{
  "head_dim": 64,
  "qk_norm": false,
  "parallel_block": false,
  "init": "orth",
  "init_std_qkv": 0.0305,
  "init_std_down": 0.0,
  "beta1": 0.9,
  "beta2": 0.95,
  "schedule": "wsd",
  "decay_fraction": 0.535,
  "decay_shape": "linear",
  "batch_tokens": 65536,
  "doc_mask": true,
  "train_tokens": 633100000
}
Each number is 50 + 15 x the weight over its row's rms, rounded and kept within 0 to 99. Layers, rows and columns count from 0. The size before them is the row's rms in percent of the matrix's.

# v: layer 4 attention value, 256x256, rms 0.0686, rows 61-63, columns 128-255
# o: layer 4 attention output (transposed), 256x256, rms 0.0664, rows 61-63, columns 128-255
# q: layer 4 attention query, 256x256, rms 0.0895, rows 64-87, columns 128-255
# k: layer 4 attention key, 256x256, rms 0.0881, rows 64-87, columns 128-255
v61 108:48 47 55 60 52 52 74 38 68 47 55 24 63 48 48 53 49 37 42 57 63 59 81 28 67 50 50 66 25 55 61 27 28 09 55 51 78 31 67 64 37 32 55 62 42 44 81 38 58 21 39 72 61 68 73 20 86 32 46 55 48 34 39 55 39 53 45 37 66 56 47 52 39 08 41 64 59 48 35 48 61 31 35 77 38 36 57 65 35 53 27 45 58 39 62 26 57 55 68 39 52 63 50 31 47 31 44 64 28 50 24 59 67 44 32 48 24 36 63 69 26 52 99 62 39 47 46 27
o61 106:55 54 26 30 15 43 54 99 75 40 43 66 69 84 17 14 55 42 39 66 39 43 64 49 52 55 54 62 64 32 38 40 34 35 48 75 62 72 49 53 51 38 39 56 37 42 49 55 55 52 61 42 55 47 73 50 66 43 14 64 47 68 20 47 52 63 32 56 54 46 63 59 53 49 61 47 42 54 48 24 56 45 68 75 54 42 54 45 58 65 60 59 42 52 82 55 54 62 37 28 71 75 40 52 38 56 39 62 41 30 12 57 64 50 52 56 59 47 59 54 41 59 41 39 03 29 28 52
v62 112:76 48 76 61 30 61 64 37 70 73 42 51 36 32 47 52 59 11 40 37 20 35 39 39 58 24 44 40 62 51 61 56 75 53 54 42 67 64 84 80 60 48 74 35 57 15 29 78 60 42 54 36 60 48 44 59 39 39 60 64 30 57 72 50 72 72 42 50 42 67 63 35 45 39 48 48 68 24 48 64 45 50 41 53 30 34 58 45 29 67 47 45 41 45 70 62 38 33 84 43 55 78 74 47 56 40 60 56 56 49 27 48 38 28 65 42 62 37 43 75 44 40 34 62 31 39 55 65
o62 114:56 43 71 65 35 42 55 56 54 35 47 52 46 58 34 46 44 47 72 45 70 43 26 54 66 75 20 27 61 32 30 30 24 41 55 33 58 70 44 70 67 65 64 70 80 60 59 66 38 37 43 67 39 28 59 66 32 41 68 48 47 44 49 39 49 50 52 50 60 35 60 47 65 74 30 64 61 42 39 47 54 46 37 46 62 41 49 59 54 49 62 34 45 45 86 85 45 82 63 36 45 47 21 60 67 00 39 86 48 46 48 62 67 42 47 55 76 42 56 63 36 52 55 50 25 42 58 71
v63 116:25 61 42 47 45 45 64 30 43 21 51 40 22 52 71 59 28 34 27 00 77 48 37 73 35 77 42 49 26 41 31 62 65 58 35 43 51 62 46 63 43 51 65 74 25 57 74 37 44 56 70 31 39 19 27 34 78 22 33 62 42 70 76 61 18 46 20 32 56 63 24 32 46 60 41 59 64 30 51 55 62 51 55 63 36 46 46 52 35 63 59 71 44 59 30 42 65 38 53 34 68 62 61 46 44 58 32 56 55 45 51 35 45 69 47 57 49 48 39 47 62 52 52 60 66 82 68 53
o63 110:56 31 43 37 64 71 53 45 37 42 55 50 54 15 35 47 46 62 58 42 43 41 29 28 95 33 42 34 59 45 43 57 42 41 43 58 80 30 53 51 41 70 38 70 68 51 45 43 22 56 38 50 74 52 32 18 26 43 18 67 52 39 36 69 62 56 35 59 42 48 69 55 42 54 53 24 52 39 46 45 30 34 51 59 37 61 48 44 30 68 32 19 63 68 56 35 55 83 47 27 58 23 54 68 50 55 63 55 57 52 64 67 55 47 72 27 60 18 77 61 39 60 46 50 48 25 44 45
q64 144:43 40 49 73 36 60 39 55 65 42 39 33 62 97 70 38 52 66 55 47 30 42 19 49 58 40 58 71 34 43 55 81 48 57 63 68 46 51 71 45 30 29 68 54 49 70 77 58 47 54 37 33 59 48 46 45 39 71 39 39 36 75 75 92 74 61 54 29 17 48 21 15 43 36 52 27 44 23 36 58 72 64 49 27 56 39 39 32 66 40 48 46 52 73 31 54 30 46 35 49 75 44 49 58 32 51 36 83 50 49 57 45 38 48 43 45 58 40 54 41 43 68 44 67 46 64 54 29
k64 125:49 31 54 79 40 60 39 49 69 66 71 49 53 40 41 65 47 29 62 30 55 65 44 46 67 41 56 89 45 61 78 61 44 32 40 71 14 49 55 50 40 62 25 53 45 39 35 40 51 39 39 41 44 33 77 58 76 58 57 44 16 56 53 51 33 70 42 46 38 63 58 47 43 27 77 47 26 49 29 42 58 39 24 17 65 47 67 31 39 67 31 67 79 42 69 57 60 58 38 49 69 61 90 34 44 21 23 54 64 40 59 69 47 56 52 73 39 29 43 60 29 74 29 40 48 43 25 70
q65 107:54 55 64 37 69 41 58 65 26 44 72 61 34 26 30 77 51 21 70 49 64 66 64 55 50 57 53 41 59 69 53 16 55 49 39 35 48 36 51 46 58 66 40 51 46 39 18 57 47 57 74 57 31 50 37 35 51 04 62 39 59 33 39 17 25 50 48 73 74 69 86 80 52 55 56 75 45 81 64 47 45 31 52 76 38 61 53 68 33 58 36 53 48 34 74 55 71 55 72 51 29 57 56 32 61 42 64 30 61 70 44 58 39 64 54 55 43 63 41 56 62 40 55 28 48 41 48 70
k65 093:67 48 54 01 77 39 43 66 57 50 11 70 50 73 50 29 58 70 48 41 53 21 49 44 32 57 26 32 61 63 55 23 57 43 52 49 33 35 49 54 50 38 58 54 47 40 39 33 49 54 41 73 60 61 45 62 30 72 55 44 84 38 34 53 79 24 45 45 56 67 41 49 46 78 31 68 61 57 40 72 55 62 56 48 48 59 33 77 58 35 68 55 40 40 28 48 56 28 48 71 51 34 28 72 73 78 66 55 65 78 71 57 43 62 52 36 57 70 77 39 48 20 49 69 47 57 51 63
q66 076:45 46 44 60 39 31 47 30 48 42 42 41 50 81 84 52 63 56 33 49 40 38 03 35 80 45 36 70 44 27 68 53 46 32 39 68 22 59 40 42 59 57 59 93 54 58 40 69 72 46 55 43 45 68 49 33 41 59 51 68 51 53 72 20 68 52 71 37 29 37 60 57 28 42 47 72 35 39 43 26 42 56 33 48 29 47 65 56 47 57 74 75 05 41 47 51 68 53 37 69 69 37 21 61 36 27 71 67 67 65 67 61 51 67 32 54 58 34 61 23 42 64 58 52 48 58 49 52
k66 085:47 45 39 15 73 47 50 47 53 38 35 62 45 49 59 31 48 65 28 46 66 32 83 52 45 55 34 41 48 61 53 42 33 48 60 44 41 37 72 33 37 49 55 60 50 40 34 62 47 43 49 52 58 30 56 83 33 74 38 45 87 74 20 76 63 28 42 56 53 52 49 46 55 77 40 34 80 43 56 57 79 65 68 56 47 77 27 35 73 30 72 43 34 53 40 54 40 51 53 55 56 61 48 55 62 64 69 54 77 73 68 68 45 38 42 43 48 66 76 42 55 21 59 38 60 57 58 45
q67 118:56 23 29 54 17 85 26 49 68 52 36 48 47 65 71 29 68 79 40 60 35 45 32 25 62 55 70 80 47 39 49 85 37 38 52 65 50 36 58 46 46 22 58 62 56 62 55 73 58 48 52 62 65 46 54 44 24 81 60 57 28 81 67 49 73 51 61 32 17 36 18 44 51 64 53 33 46 42 26 28 45 72 35 27 44 46 39 49 72 54 51 43 60 86 22 63 32 57 34 63 56 34 54 78 26 65 35 73 61 65 60 43 54 45 64 47 58 40 49 12 42 70 34 70 66 63 45 46
k67 055:56 23 39 65 71 45 68 48 60 37 55 58 43 56 25 61 46 46 33 55 33 39 79 49 39 60 36 47 22 55 47 30 48 63 54 39 52 44 50 55 23 82 58 37 48 40 42 66 75 55 57 37 60 35 66 43 72 28 70 42 62 59 56 71 54 36 34 58 49 32 57 64 62 66 72 53 20 62 59 28 53 45 75 61 60 61 80 46 55 35 54 66 52 54 61 43 46 35 49 45 52 16 48 61 49 43 52 49 03 77 14 38 40 57 42 63 42 45 43 61 48 82 78 50 52 51 47 42
q68 104:66 62 78 24 81 29 71 44 32 60 54 42 45 30 24 76 29 53 57 42 75 56 50 47 47 25 46 32 49 60 57 26 51 41 56 38 46 65 58 56 56 60 50 31 40 44 34 38 34 55 52 56 39 54 52 68 62 49 61 23 53 37 36 50 26 36 56 71 87 66 76 53 55 51 45 84 58 67 66 64 37 22 57 73 59 40 67 64 40 37 42 32 58 25 63 52 66 50 71 55 53 79 68 29 68 42 46 33 46 28 39 74 36 54 45 51 41 57 48 74 62 28 53 31 31 43 67 50
k68 048:75 72 48 63 38 29 53 48 41 69 55 55 49 47 70 33 52 34 54 26 62 68 43 54 55 59 70 50 70 65 45 51 49 46 40 51 59 67 45 55 52 44 47 65 57 59 53 56 45 39 65 47 60 65 76 78 58 79 37 51 13 71 62 18 59 44 39 56 37 43 32 51 04 40 10 46 80 29 49 71 50 25 43 56 34 32 41 69 72 78 46 34 41 83 40 28 71 41 32 44 38 46 44 69 60 54 55 43 51 41 56 47 45 39 62 59 70 55 27 56 46 36 72 51 36 32 35 70
q69 204:41 40 23 68 16 77 39 47 63 53 46 51 47 72 69 31 43 61 61 45 21 38 47 47 64 62 52 61 44 36 43 78 47 65 58 71 47 45 58 43 33 41 54 56 57 63 58 67 84 50 49 42 54 39 47 37 40 57 48 52 50 67 59 68 70 66 46 41 19 29 24 31 65 50 64 21 39 49 19 35 66 74 35 23 55 57 52 41 60 37 57 66 56 88 36 58 24 37 27 51 63 33 45 59 49 40 45 78 60 59 60 44 60 45 47 40 41 37 41 23 42 85 51 71 63 62 48 28
k69 056:65 71 68 19 56 58 44 62 32 43 33 50 34 52 41 56 75 74 64 71 59 48 40 41 61 40 31 24 71 59 32 16 53 54 60 18 69 41 54 49 71 56 62 51 52 40 42 41 62 57 51 66 47 50 33 39 45 42 65 64 69 30 34 51 54 40 60 42 74 60 71 64 38 70 49 74 52 55 71 51 57 51 59 56 42 59 41 85 26 34 49 35 34 47 31 47 59 32 70 76 55 57 26 63 68 82 70 30 53 69 49 50 42 59 49 48 72 67 58 29 72 38 64 55 50 59 66 30
q70 108:73 41 39 45 44 55 60 56 34 27 56 63 59 65 53 43 53 78 41 46 60 37 53 45 40 50 26 17 56 55 34 44 39 51 53 48 91 53 77 45 13 19 99 48 62 47 54 43 60 45 44 31 43 41 63 66 15 62 50 37 28 63 51 78 44 66 47 32 60 41 39 73 58 61 52 53 37 54 41 57 54 56 66 55 27 72 27 56 60 52 54 14 36 48 45 55 58 25 61 79 31 41 51 70 65 57 68 70 38 33 36 52 90 58 33 41 57 52 20 46 18 38 41 43 49 56 50 18
k70 098:38 74 29 41 59 12 18 41 58 69 67 61 43 23 43 44 37 59 47 52 49 61 47 55 31 45 80 47 43 18 58 51 71 36 27 54 44 39 55 13 53 22 46 54 35 48 35 56 65 41 84 48 54 86 24 56 68 35 60 33 45 59 55 19 56 46 54 59 13 44 47 44 14 58 46 52 55 58 38 53 76 59 60 57 32 44 48 18 32 48 39 61 53 80 54 51 71 41 60 72 67 56 66 72 69 41 33 58 48 26 63 70 52 39 64 49 30 49 43 44 60 33 59 52 41 33 46 51
q71 111:61 44 54 34 63 44 51 75 67 71 64 54 56 74 55 15 56 69 51 38 61 60 36 78 71 53 37 26 42 42 43 42 61 50 51 59 40 73 62 49 49 52 68 44 55 72 32 43 40 67 50 67 44 48 56 54 34 57 64 32 67 65 46 44 64 39 58 66 37 33 52 37 52 42 37 33 55 44 29 70 52 39 54 74 43 45 55 05 50 45 31 60 53 48 39 51 74 11 81 57 23 67 43 74 66 58 64 55 33 44 35 44 37 33 53 69 51 59 72 56 47 71 67 45 59 49 57 40
k71 111:46 52 54 60 35 67 57 42 64 33 17 33 31 52 67 38 27 27 37 26 56 34 51 45 31 41 74 44 59 38 48 52 66 65 61 68 68 57 57 57 45 30 43 39 45 75 33 65 61 57 55 29 59 52 17 81 64 40 62 47 45 76 52 52 49 50 44 54 27 71 43 58 64 45 51 54 57 40 79 47 58 68 48 52 54 32 44 56 39 45 63 38 96 56 68 45 42 53 39 49 39 61 68 63 36 62 53 45 40 50 71 63 94 37 53 46 70 50 36 27 32 52 37 53 41 76 67 65
q72 083:74 40 55 50 52 44 40 35 45 55 35 38 79 73 41 47 29 38 50 38 61 38 69 77 51 17 75 29 25 60 59 32 62 29 53 55 55 33 41 57 45 72 23 47 67 41 19 23 58 54 49 57 38 53 12 44 82 46 38 44 60 44 34 56 62 46 38 55 61 40 80 68 33 15 36 58 30 57 34 61 41 40 49 53 43 37 59 79 42 30 30 47 38 18 46 31 47 35 74 31 65 65 68 52 34 66 60 50 44 59 34 42 37 54 72 58 65 59 50 55 58 46 51 47 57 67 73 64
k72 106:27 56 20 77 22 56 55 48 55 53 53 44 62 41 85 30 56 37 58 27 34 66 37 35 51 68 79 70 37 46 61 72 54 41 52 65 48 60 54 35 44 32 59 53 62 62 81 66 44 36 51 35 67 46 58 65 35 46 40 58 28 87 58 76 54 69 57 44 36 44 13 40 54 21 50 50 68 40 27 62 76 24 41 44 43 25 54 28 57 52 41 77 57 71 32 60 37 57 30 31 35 46 72 45 38 38 19 62 57 14 59 53 58 26 47 51 36 45 34 68 44 59 72 69 38 41 59 34
q73 096:33 55 30 67 20 55 47 62 50 59 50 48 43 59 72 48 46 53 46 77 14 51 29 42 55 56 39 70 54 47 32 88 44 61 64 49 57 59 52 50 63 39 66 55 55 66 71 68 54 35 48 32 59 58 54 36 34 57 38 56 45 71 80 39 61 82 68 28 34 30 06 32 58 67 68 41 59 32 52 49 56 64 47 35 61 50 33 30 77 54 85 54 40 83 34 62 27 60 37 63 64 32 62 67 52 37 51 68 51 37 68 50 70 31 28 46 47 35 47 33 57 51 57 73 63 54 46 32
k73 109:53 37 53 71 47 50 48 64 59 44 64 55 46 58 21 76 25 58 54 47 63 51 60 54 65 18 45 57 38 45 77 37 38 50 53 70 26 44 47 62 36 55 27 31 59 43 32 37 69 47 55 61 68 54 52 55 57 54 42 26 34 57 31 47 38 49 50 60 38 40 74 68 56 46 60 27 14 58 56 50 38 50 33 48 69 43 91 36 44 62 42 52 64 28 58 61 74 53 44 41 43 35 66 48 48 31 57 35 51 79 62 53 46 42 34 75 27 27 25 47 34 93 27 43 37 57 25 77
q74 117:55 53 79 44 84 24 69 51 36 36 59 62 45 33 44 71 56 27 45 41 70 50 59 66 49 37 51 36 48 59 60 22 61 45 36 41 43 47 38 61 63 79 34 48 43 46 25 42 46 54 40 48 43 52 38 56 70 41 42 45 49 24 20 66 24 37 39 65 78 63 99 65 40 42 49 73 43 69 70 56 49 33 56 67 44 58 67 63 14 46 36 44 51 14 75 42 76 32 63 37 41 86 51 31 55 39 61 13 47 40 38 48 42 63 38 49 44 64 57 75 56 41 51 27 40 30 52 75
k74 097:54 73 51 22 60 45 49 51 49 63 38 52 60 63 63 29 57 58 59 39 59 43 43 55 35 71 37 33 58 54 54 49 42 50 76 44 32 42 57 40 54 35 53 45 63 44 59 43 14 56 44 60 41 48 43 75 36 65 41 58 67 27 46 44 58 38 43 28 59 71 46 45 47 53 31 54 85 48 47 79 49 34 59 48 30 59 22 76 61 30 50 42 21 56 14 59 43 73 63 62 56 58 46 65 67 80 70 69 63 62 74 55 43 59 71 48 66 81 68 38 58 00 56 64 73 46 64 39
q75 061:57 44 89 52 73 33 53 49 47 50 46 61 69 49 54 72 50 33 41 42 58 39 67 67 51 16 48 76 39 53 48 39 44 51 31 61 48 55 55 51 55 60 39 48 55 56 60 49 51 38 44 50 38 51 59 47 83 53 42 65 44 20 25 72 38 58 34 59 68 53 56 56 34 59 45 52 37 57 86 59 39 47 53 43 56 63 65 40 32 45 55 56 71 31 79 55 56 55 52 43 81 75 64 62 68 32 54 42 37 48 42 42 40 59 26 51 34 47 64 64 68 44 51 17 36 29 31 60
k75 139:66 48 62 28 54 51 64 47 32 60 44 51 51 56 62 24 71 62 63 60 58 58 31 43 23 71 38 31 50 58 42 44 44 41 64 48 37 47 51 45 63 37 57 52 50 49 66 35 18 54 34 60 47 54 59 41 29 67 31 58 44 35 58 33 62 49 54 36 55 68 63 56 49 53 25 73 84 31 49 69 24 38 52 56 30 59 20 80 62 52 42 42 38 57 29 39 43 62 52 75 53 39 46 57 43 79 66 55 52 48 54 46 36 66 61 39 65 48 55 45 52 00 43 71 52 36 56 62
q76 071:47 72 82 49 48 11 58 39 58 39 56 52 29 55 46 32 71 72 72 27 26 70 52 57 55 68 19 51 36 43 36 30 43 41 41 44 38 56 76 62 52 51 60 55 46 65 41 60 64 68 64 47 82 72 71 68 37 42 43 37 61 69 45 27 49 36 71 73 60 72 41 66 29 37 57 66 53 46 46 50 68 44 35 62 35 60 43 73 25 40 60 55 64 52 43 46 59 18 57 76 38 52 34 49 29 45 31 42 40 70 30 58 64 52 42 61 52 78 53 39 67 44 42 49 67 72 57 48
k76 141:40 59 49 91 41 67 56 68 60 47 42 59 19 65 45 58 31 27 53 49 38 45 60 44 72 46 61 40 62 40 71 42 48 59 43 33 61 40 57 65 54 58 33 44 61 40 52 62 84 42 47 28 45 23 39 68 58 30 50 43 42 64 48 65 36 29 62 57 50 40 37 51 68 47 63 37 18 54 52 36 75 55 54 60 51 43 67 29 27 46 62 57 74 53 66 64 45 50 42 43 43 30 71 38 41 27 29 47 57 56 54 40 72 51 31 78 51 41 57 53 50 99 55 53 59 38 43 28
q77 050:37 49 26 38 55 81 51 42 54 62 36 50 46 46 59 41 37 45 34 50 66 41 41 28 56 19 39 61 65 50 59 71 18 66 61 68 49 71 27 40 43 51 50 78 47 20 60 23 47 22 45 43 29 34 37 69 49 59 66 59 38 44 71 67 81 59 37 61 63 49 31 45 58 45 24 35 29 54 43 60 42 21 44 31 65 32 49 33 99 25 07 45 42 44 57 48 35 77 60 31 38 62 50 60 48 49 71 76 64 43 36 40 49 52 74 48 38 40 59 58 39 62 32 53 50 34 17 41
k77 217:75 65 60 09 63 29 47 43 34 52 43 52 62 59 54 37 73 77 52 51 63 52 30 54 28 62 38 36 47 60 35 36 54 52 54 48 49 57 43 37 56 46 64 59 46 58 45 35 26 66 49 74 49 52 52 41 29 66 39 58 57 34 40 37 67 40 50 43 56 68 71 48 34 58 33 74 91 43 53 76 34 56 53 52 42 60 14 79 58 39 46 30 45 47 28 37 50 48 57 73 53 51 39 65 67 78 70 53 58 54 56 61 43 62 61 21 56 68 62 30 61 00 55 53 46 61 73 56
q78 103:44 62 14 54 41 33 36 27 65 57 56 36 55 46 52 30 54 80 47 55 49 49 47 63 93 44 62 36 63 54 51 53 55 51 73 31 34 62 55 55 42 47 18 55 41 36 58 45 49 41 60 61 54 52 20 57 15 43 71 66 74 40 45 41 57 45 47 39 57 18 71 70 43 45 55 63 47 63 26 65 58 68 47 71 57 47 44 48 35 73 41 35 50 55 65 56 45 54 53 48 66 45 14 62 37 52 53 44 25 52 51 51 46 55 81 22 69 55 78 54 50 41 47 62 52 63 54 42
k78 102:47 52 39 27 27 63 38 65 40 67 41 64 31 47 56 53 60 42 47 58 31 41 55 72 82 64 46 71 50 52 67 49 62 51 43 57 65 61 51 42 25 60 40 75 35 56 50 59 72 47 38 39 48 41 68 53 66 37 37 21 66 73 63 42 47 52 62 64 51 48 52 48 10 48 58 42 68 43 39 45 42 44 44 46 63 36 61 24 54 57 63 42 44 25 52 63 31 22 47 71 42 70 67 60 25 20 39 38 72 66 56 34 94 08 53 63 45 33 43 50 46 79 90 37 57 66 45 42
q79 110:67 31 40 56 35 50 50 86 61 56 68 63 47 70 46 53 74 69 73 71 61 76 78 46 55 57 49 47 34 90 36 44 68 58 52 44 40 39 72 67 35 62 44 36 34 58 51 36 49 66 76 48 59 66 54 47 37 54 35 47 57 53 54 60 65 53 72 56 58 45 51 10 34 68 41 34 50 53 59 50 33 50 52 67 31 41 43 40 64 54 64 61 36 47 41 34 57 53 63 58 47 20 69 42 64 44 49 56 29 55 38 44 56 61 44 67 69 41 37 38 40 51 22 82 29 44 57 41
k79 106:31 62 71 65 55 47 61 41 27 65 46 33 52 46 81 36 43 34 65 58 57 44 83 46 22 55 36 41 68 43 56 42 59 55 38 53 51 39 32 24 41 43 54 54 44 39 37 49 66 36 62 29 40 81 02 33 51 33 74 56 64 26 53 64 47 71 44 31 42 32 42 65 53 35 48 81 60 74 24 36 51 31 78 40 52 40 54 65 45 59 45 72 49 70 73 43 77 44 65 56 38 46 54 48 49 62 52 56 71 53 86 45 57 30 58 09 66 56 44 74 52 49 46 41 44 33 58 32
q80 116:55 47 67 42 40 48 61 35 51 36 52 40 40 37 47 58 33 23 40 33 39 64 44 39 81 56 65 61 46 22 59 49 84 61 77 63 75 69 04 40 61 62 71 23 45 71 33 29 52 77 46 56 37 43 56 38 33 93 19 50 45 69 54 45 51 59 60 50 39 57 63 29 36 44 16 38 47 56 62 71 37 32 52 54 32 45 56 63 46 65 45 73 17 21 36 40 76 45 41 41 60 21 41 45 26 44 51 54 16 46 50 55 30 55 38 69 41 76 51 43 47 50 43 57 58 37 40 61
k80 109:69 43 65 57 68 40 41 63 48 60 70 69 60 59 45 36 55 38 48 32 33 29 68 82 48 21 49 36 50 61 55 41 14 39 59 57 47 51 99 55 44 32 18 67 50 56 43 45 79 30 55 42 42 56 52 72 73 47 55 35 35 66 59 37 58 52 64 53 48 60 70 41 54 60 54 57 32 55 64 49 57 36 54 44 55 49 51 34 41 41 57 61 62 48 48 51 48 40 40 30 30 44 44 31 58 57 50 55 66 51 39 46 45 49 67 46 86 73 65 23 45 40 26 65 53 39 62 41
q81 111:39 65 60 40 56 74 34 32 64 63 22 25 51 78 43 63 52 80 51 39 16 60 36 34 65 22 58 60 30 44 41 23 49 50 52 43 66 56 68 54 62 60 46 36 45 72 41 74 38 44 50 70 39 63 31 11 45 74 64 44 41 47 23 82 57 31 34 39 65 42 65 33 47 48 67 69 52 34 49 63 53 45 50 31 75 52 32 82 48 36 51 41 61 53 64 73 66 44 70 64 55 70 52 57 43 46 41 68 35 47 44 73 39 48 55 55 53 41 65 42 38 59 51 34 72 66 26 57
k81 110:53 58 52 49 33 26 57 54 65 51 24 93 80 53 45 31 56 40 80 22 61 58 53 62 64 38 40 33 49 58 69 65 37 48 64 39 59 50 24 68 50 40 57 03 64 39 44 62 28 39 55 67 71 31 65 73 39 69 34 66 31 78 42 40 32 59 31 58 43 55 49 48 43 53 25 46 47 49 68 67 42 76 72 48 71 44 64 62 49 49 50 46 24 50 47 38 20 38 31 55 44 62 61 46 23 37 39 31 58 41 52 36 42 59 57 44 47 39 45 47 47 55 49 52 57 60 36 70
q82 104:38 49 56 37 49 43 62 54 46 41 54 42 60 60 39 43 59 50 55 56 48 73 81 43 30 54 43 41 52 37 52 41 65 65 27 66 48 53 52 62 50 60 50 11 46 43 49 64 49 22 50 18 44 46 42 47 35 77 38 71 48 60 26 41 63 47 44 35 47 79 43 71 81 35 61 36 49 51 72 29 48 41 49 77 57 82 68 53 48 44 57 41 40 53 55 36 60 32 57 66 47 37 32 64 72 40 55 31 21 38 36 42 50 59 37 56 34 51 48 70 61 48 57 61 52 67 77 60
k82 105:51 58 51 45 45 38 55 51 43 57 60 54 47 45 73 48 51 24 64 70 42 41 46 20 52 26 57 48 59 63 42 41 49 21 69 25 63 52 59 33 48 48 62 52 30 26 13 53 50 53 45 40 37 49 35 71 51 62 32 72 50 31 62 60 50 41 42 61 64 41 44 47 23 46 54 41 44 58 33 58 80 41 66 55 33 40 44 44 38 45 55 52 39 61 34 54 58 48 43 31 69 72 72 40 83 51 38 51 51 57 52 34 40 35 58 43 59 34 73 36 41 53 00 48 42 28 49 39
q83 111:46 36 53 59 61 29 48 46 67 23 57 50 60 57 42 42 73 24 57 50 49 10 53 63 73 58 23 59 79 46 82 45 59 74 65 59 77 34 62 52 47 52 64 22 74 62 44 57 48 59 54 47 49 65 48 49 65 35 51 44 42 65 54 50 31 44 53 44 56 47 68 63 47 48 99 75 40 45 38 35 58 49 45 49 48 47 60 50 68 49 57 61 29 42 58 63 29 40 66 55 34 40 46 58 65 44 47 60 74 36 53 44 43 40 34 54 76 75 64 61 52 47 69 18 55 49 62 56
k83 111:41 47 25 71 50 82 40 48 42 54 44 55 53 35 10 57 27 62 54 55 35 52 60 37 36 37 46 38 62 32 18 71 49 40 31 68 29 36 47 61 65 29 38 49 56 39 35 60 49 43 48 55 42 53 81 71 49 49 62 43 46 55 44 66 35 69 44 60 55 65 05 59 58 38 61 33 51 45 75 73 44 45 52 70 42 56 36 59 65 57 54 41 56 57 39 63 31 63 42 51 69 45 40 57 71 33 77 52 45 45 62 53 38 44 50 21 42 58 48 61 49 65 32 55 39 54 29 35
q84 107:48 37 56 77 48 25 75 35 58 55 64 49 62 50 64 54 52 46 53 47 56 63 58 50 72 43 54 46 40 50 27 29 48 44 53 38 74 63 58 47 38 55 88 17 84 82 68 33 51 58 60 63 52 35 56 74 73 43 44 29 52 46 61 37 29 57 53 56 44 41 62 59 47 35 41 61 53 60 65 48 72 39 44 45 57 67 85 41 42 66 43 42 62 35 53 41 54 50 46 45 56 48 69 43 35 42 52 48 15 46 41 54 47 40 59 44 62 61 41 66 69 43 75 35 18 35 38 74
k84 106:38 64 56 61 37 41 42 40 24 45 51 23 33 45 26 68 44 29 61 62 61 57 51 36 57 58 48 47 74 37 48 37 42 29 54 60 37 72 68 60 43 39 39 58 50 67 45 44 65 60 65 52 35 51 13 51 44 25 37 47 44 59 41 48 48 19 60 53 74 89 32 53 63 71 48 36 04 61 66 50 70 45 44 75 42 41 15 69 31 53 56 30 67 38 44 59 67 66 62 48 43 58 64 12 76 57 39 57 60 53 65 20 47 52 43 51 62 72 62 31 63 53 62 82 49 48 69 19
q85 115:63 26 65 32 44 76 33 35 49 36 86 52 60 47 35 48 30 60 67 47 45 60 67 65 56 41 30 56 71 36 53 55 59 50 72 48 51 49 52 48 24 36 53 34 48 52 54 41 49 33 34 71 48 67 43 61 52 40 64 47 42 53 49 48 36 41 73 43 55 59 32 43 49 17 57 29 56 55 36 64 32 45 58 60 17 56 42 39 37 36 24 18 58 48 65 51 29 52 78 61 62 60 43 68 40 34 38 58 54 44 51 44 77 83 65 43 26 77 19 75 42 45 59 60 54 57 76 39
k85 111:37 31 15 54 80 35 44 56 36 63 24 43 69 40 44 50 40 48 53 49 35 57 63 51 35 45 42 64 49 42 61 54 71 47 37 37 50 61 33 40 58 57 17 69 59 50 46 64 30 58 21 41 37 36 78 54 50 34 58 40 53 43 40 45 59 71 40 57 31 32 36 80 09 65 74 76 48 53 63 54 49 47 60 40 66 81 61 58 49 53 36 88 56 75 55 04 46 85 48 50 58 53 35 57 79 48 66 45 52 34 60 81 45 74 52 27 68 57 78 47 56 39 34 32 56 48 72 62
q86 117:74 22 48 43 47 57 55 64 54 61 58 39 68 21 46 61 29 29 40 56 65 30 63 67 64 71 35 78 58 51 42 57 57 61 61 65 57 58 48 32 62 56 35 53 48 49 80 63 47 68 46 50 60 77 34 66 61 51 61 11 49 71 58 34 57 73 40 36 61 45 57 28 56 62 36 43 58 72 38 48 47 37 41 52 56 49 17 38 36 57 41 18 24 77 55 79 46 29 53 55 52 56 42 46 56 23 61 44 76 45 19 32 46 19 38 58 31 43 43 56 34 52 59 41 58 36 58 60
k86 113:72 21 68 51 37 51 42 38 56 36 26 18 60 75 31 32 52 41 30 45 59 48 53 34 32 42 46 72 44 60 42 43 45 57 49 66 36 18 65 35 30 55 40 49 53 45 32 36 40 59 49 48 59 66 58 79 50 67 31 08 60 76 76 40 42 64 54 59 51 35 46 36 21 50 58 49 44 19 69 55 41 53 39 50 68 63 73 39 68 69 49 40 74 53 52 21 57 83 51 32 65 34 58 43 84 41 46 49 28 39 57 62 48 66 54 52 56 56 43 41 47 23 45 73 47 53 61 57
q87 107:53 23 56 69 41 53 51 41 58 47 20 57 50 28 38 63 64 47 35 45 80 41 63 50 43 16 44 65 45 46 55 09 35 14 48 36 42 48 59 49 51 53 29 82 74 60 37 40 70 63 62 35 29 59 63 60 39 32 58 59 43 60 32 73 43 64 73 53 58 57 26 51 47 60 15 42 67 44 28 58 24 25 60 57 12 61 45 49 00 42 46 50 61 41 42 44 78 43 50 53 55 58 30 68 67 42 84 26 62 51 60 66 60 23 49 57 37 55 44 51 45 50 32 66 44 49 39 74
k87 107:63 45 42 49 45 62 58 48 45 54 45 53 44 50 62 44 42 48 54 52 55 47 80 51 79 64 73 44 49 48 62 55 67 40 69 49 55 41 78 38 60 47 49 44 71 31 49 35 64 51 60 39 42 69 58 48 35 45 42 13 60 56 66 49 54 28 76 35 41 44 62 57 53 62 58 63 20 58 46 50 53 33 52 78 81 44 69 38 36 16 55 84 67 49 38 45 61 50 57 54 36 62 24 62 57 75 30 55 62 88 77 48 80 62 32 58 49 61 79 44 61 49 44 60 31 61 45 50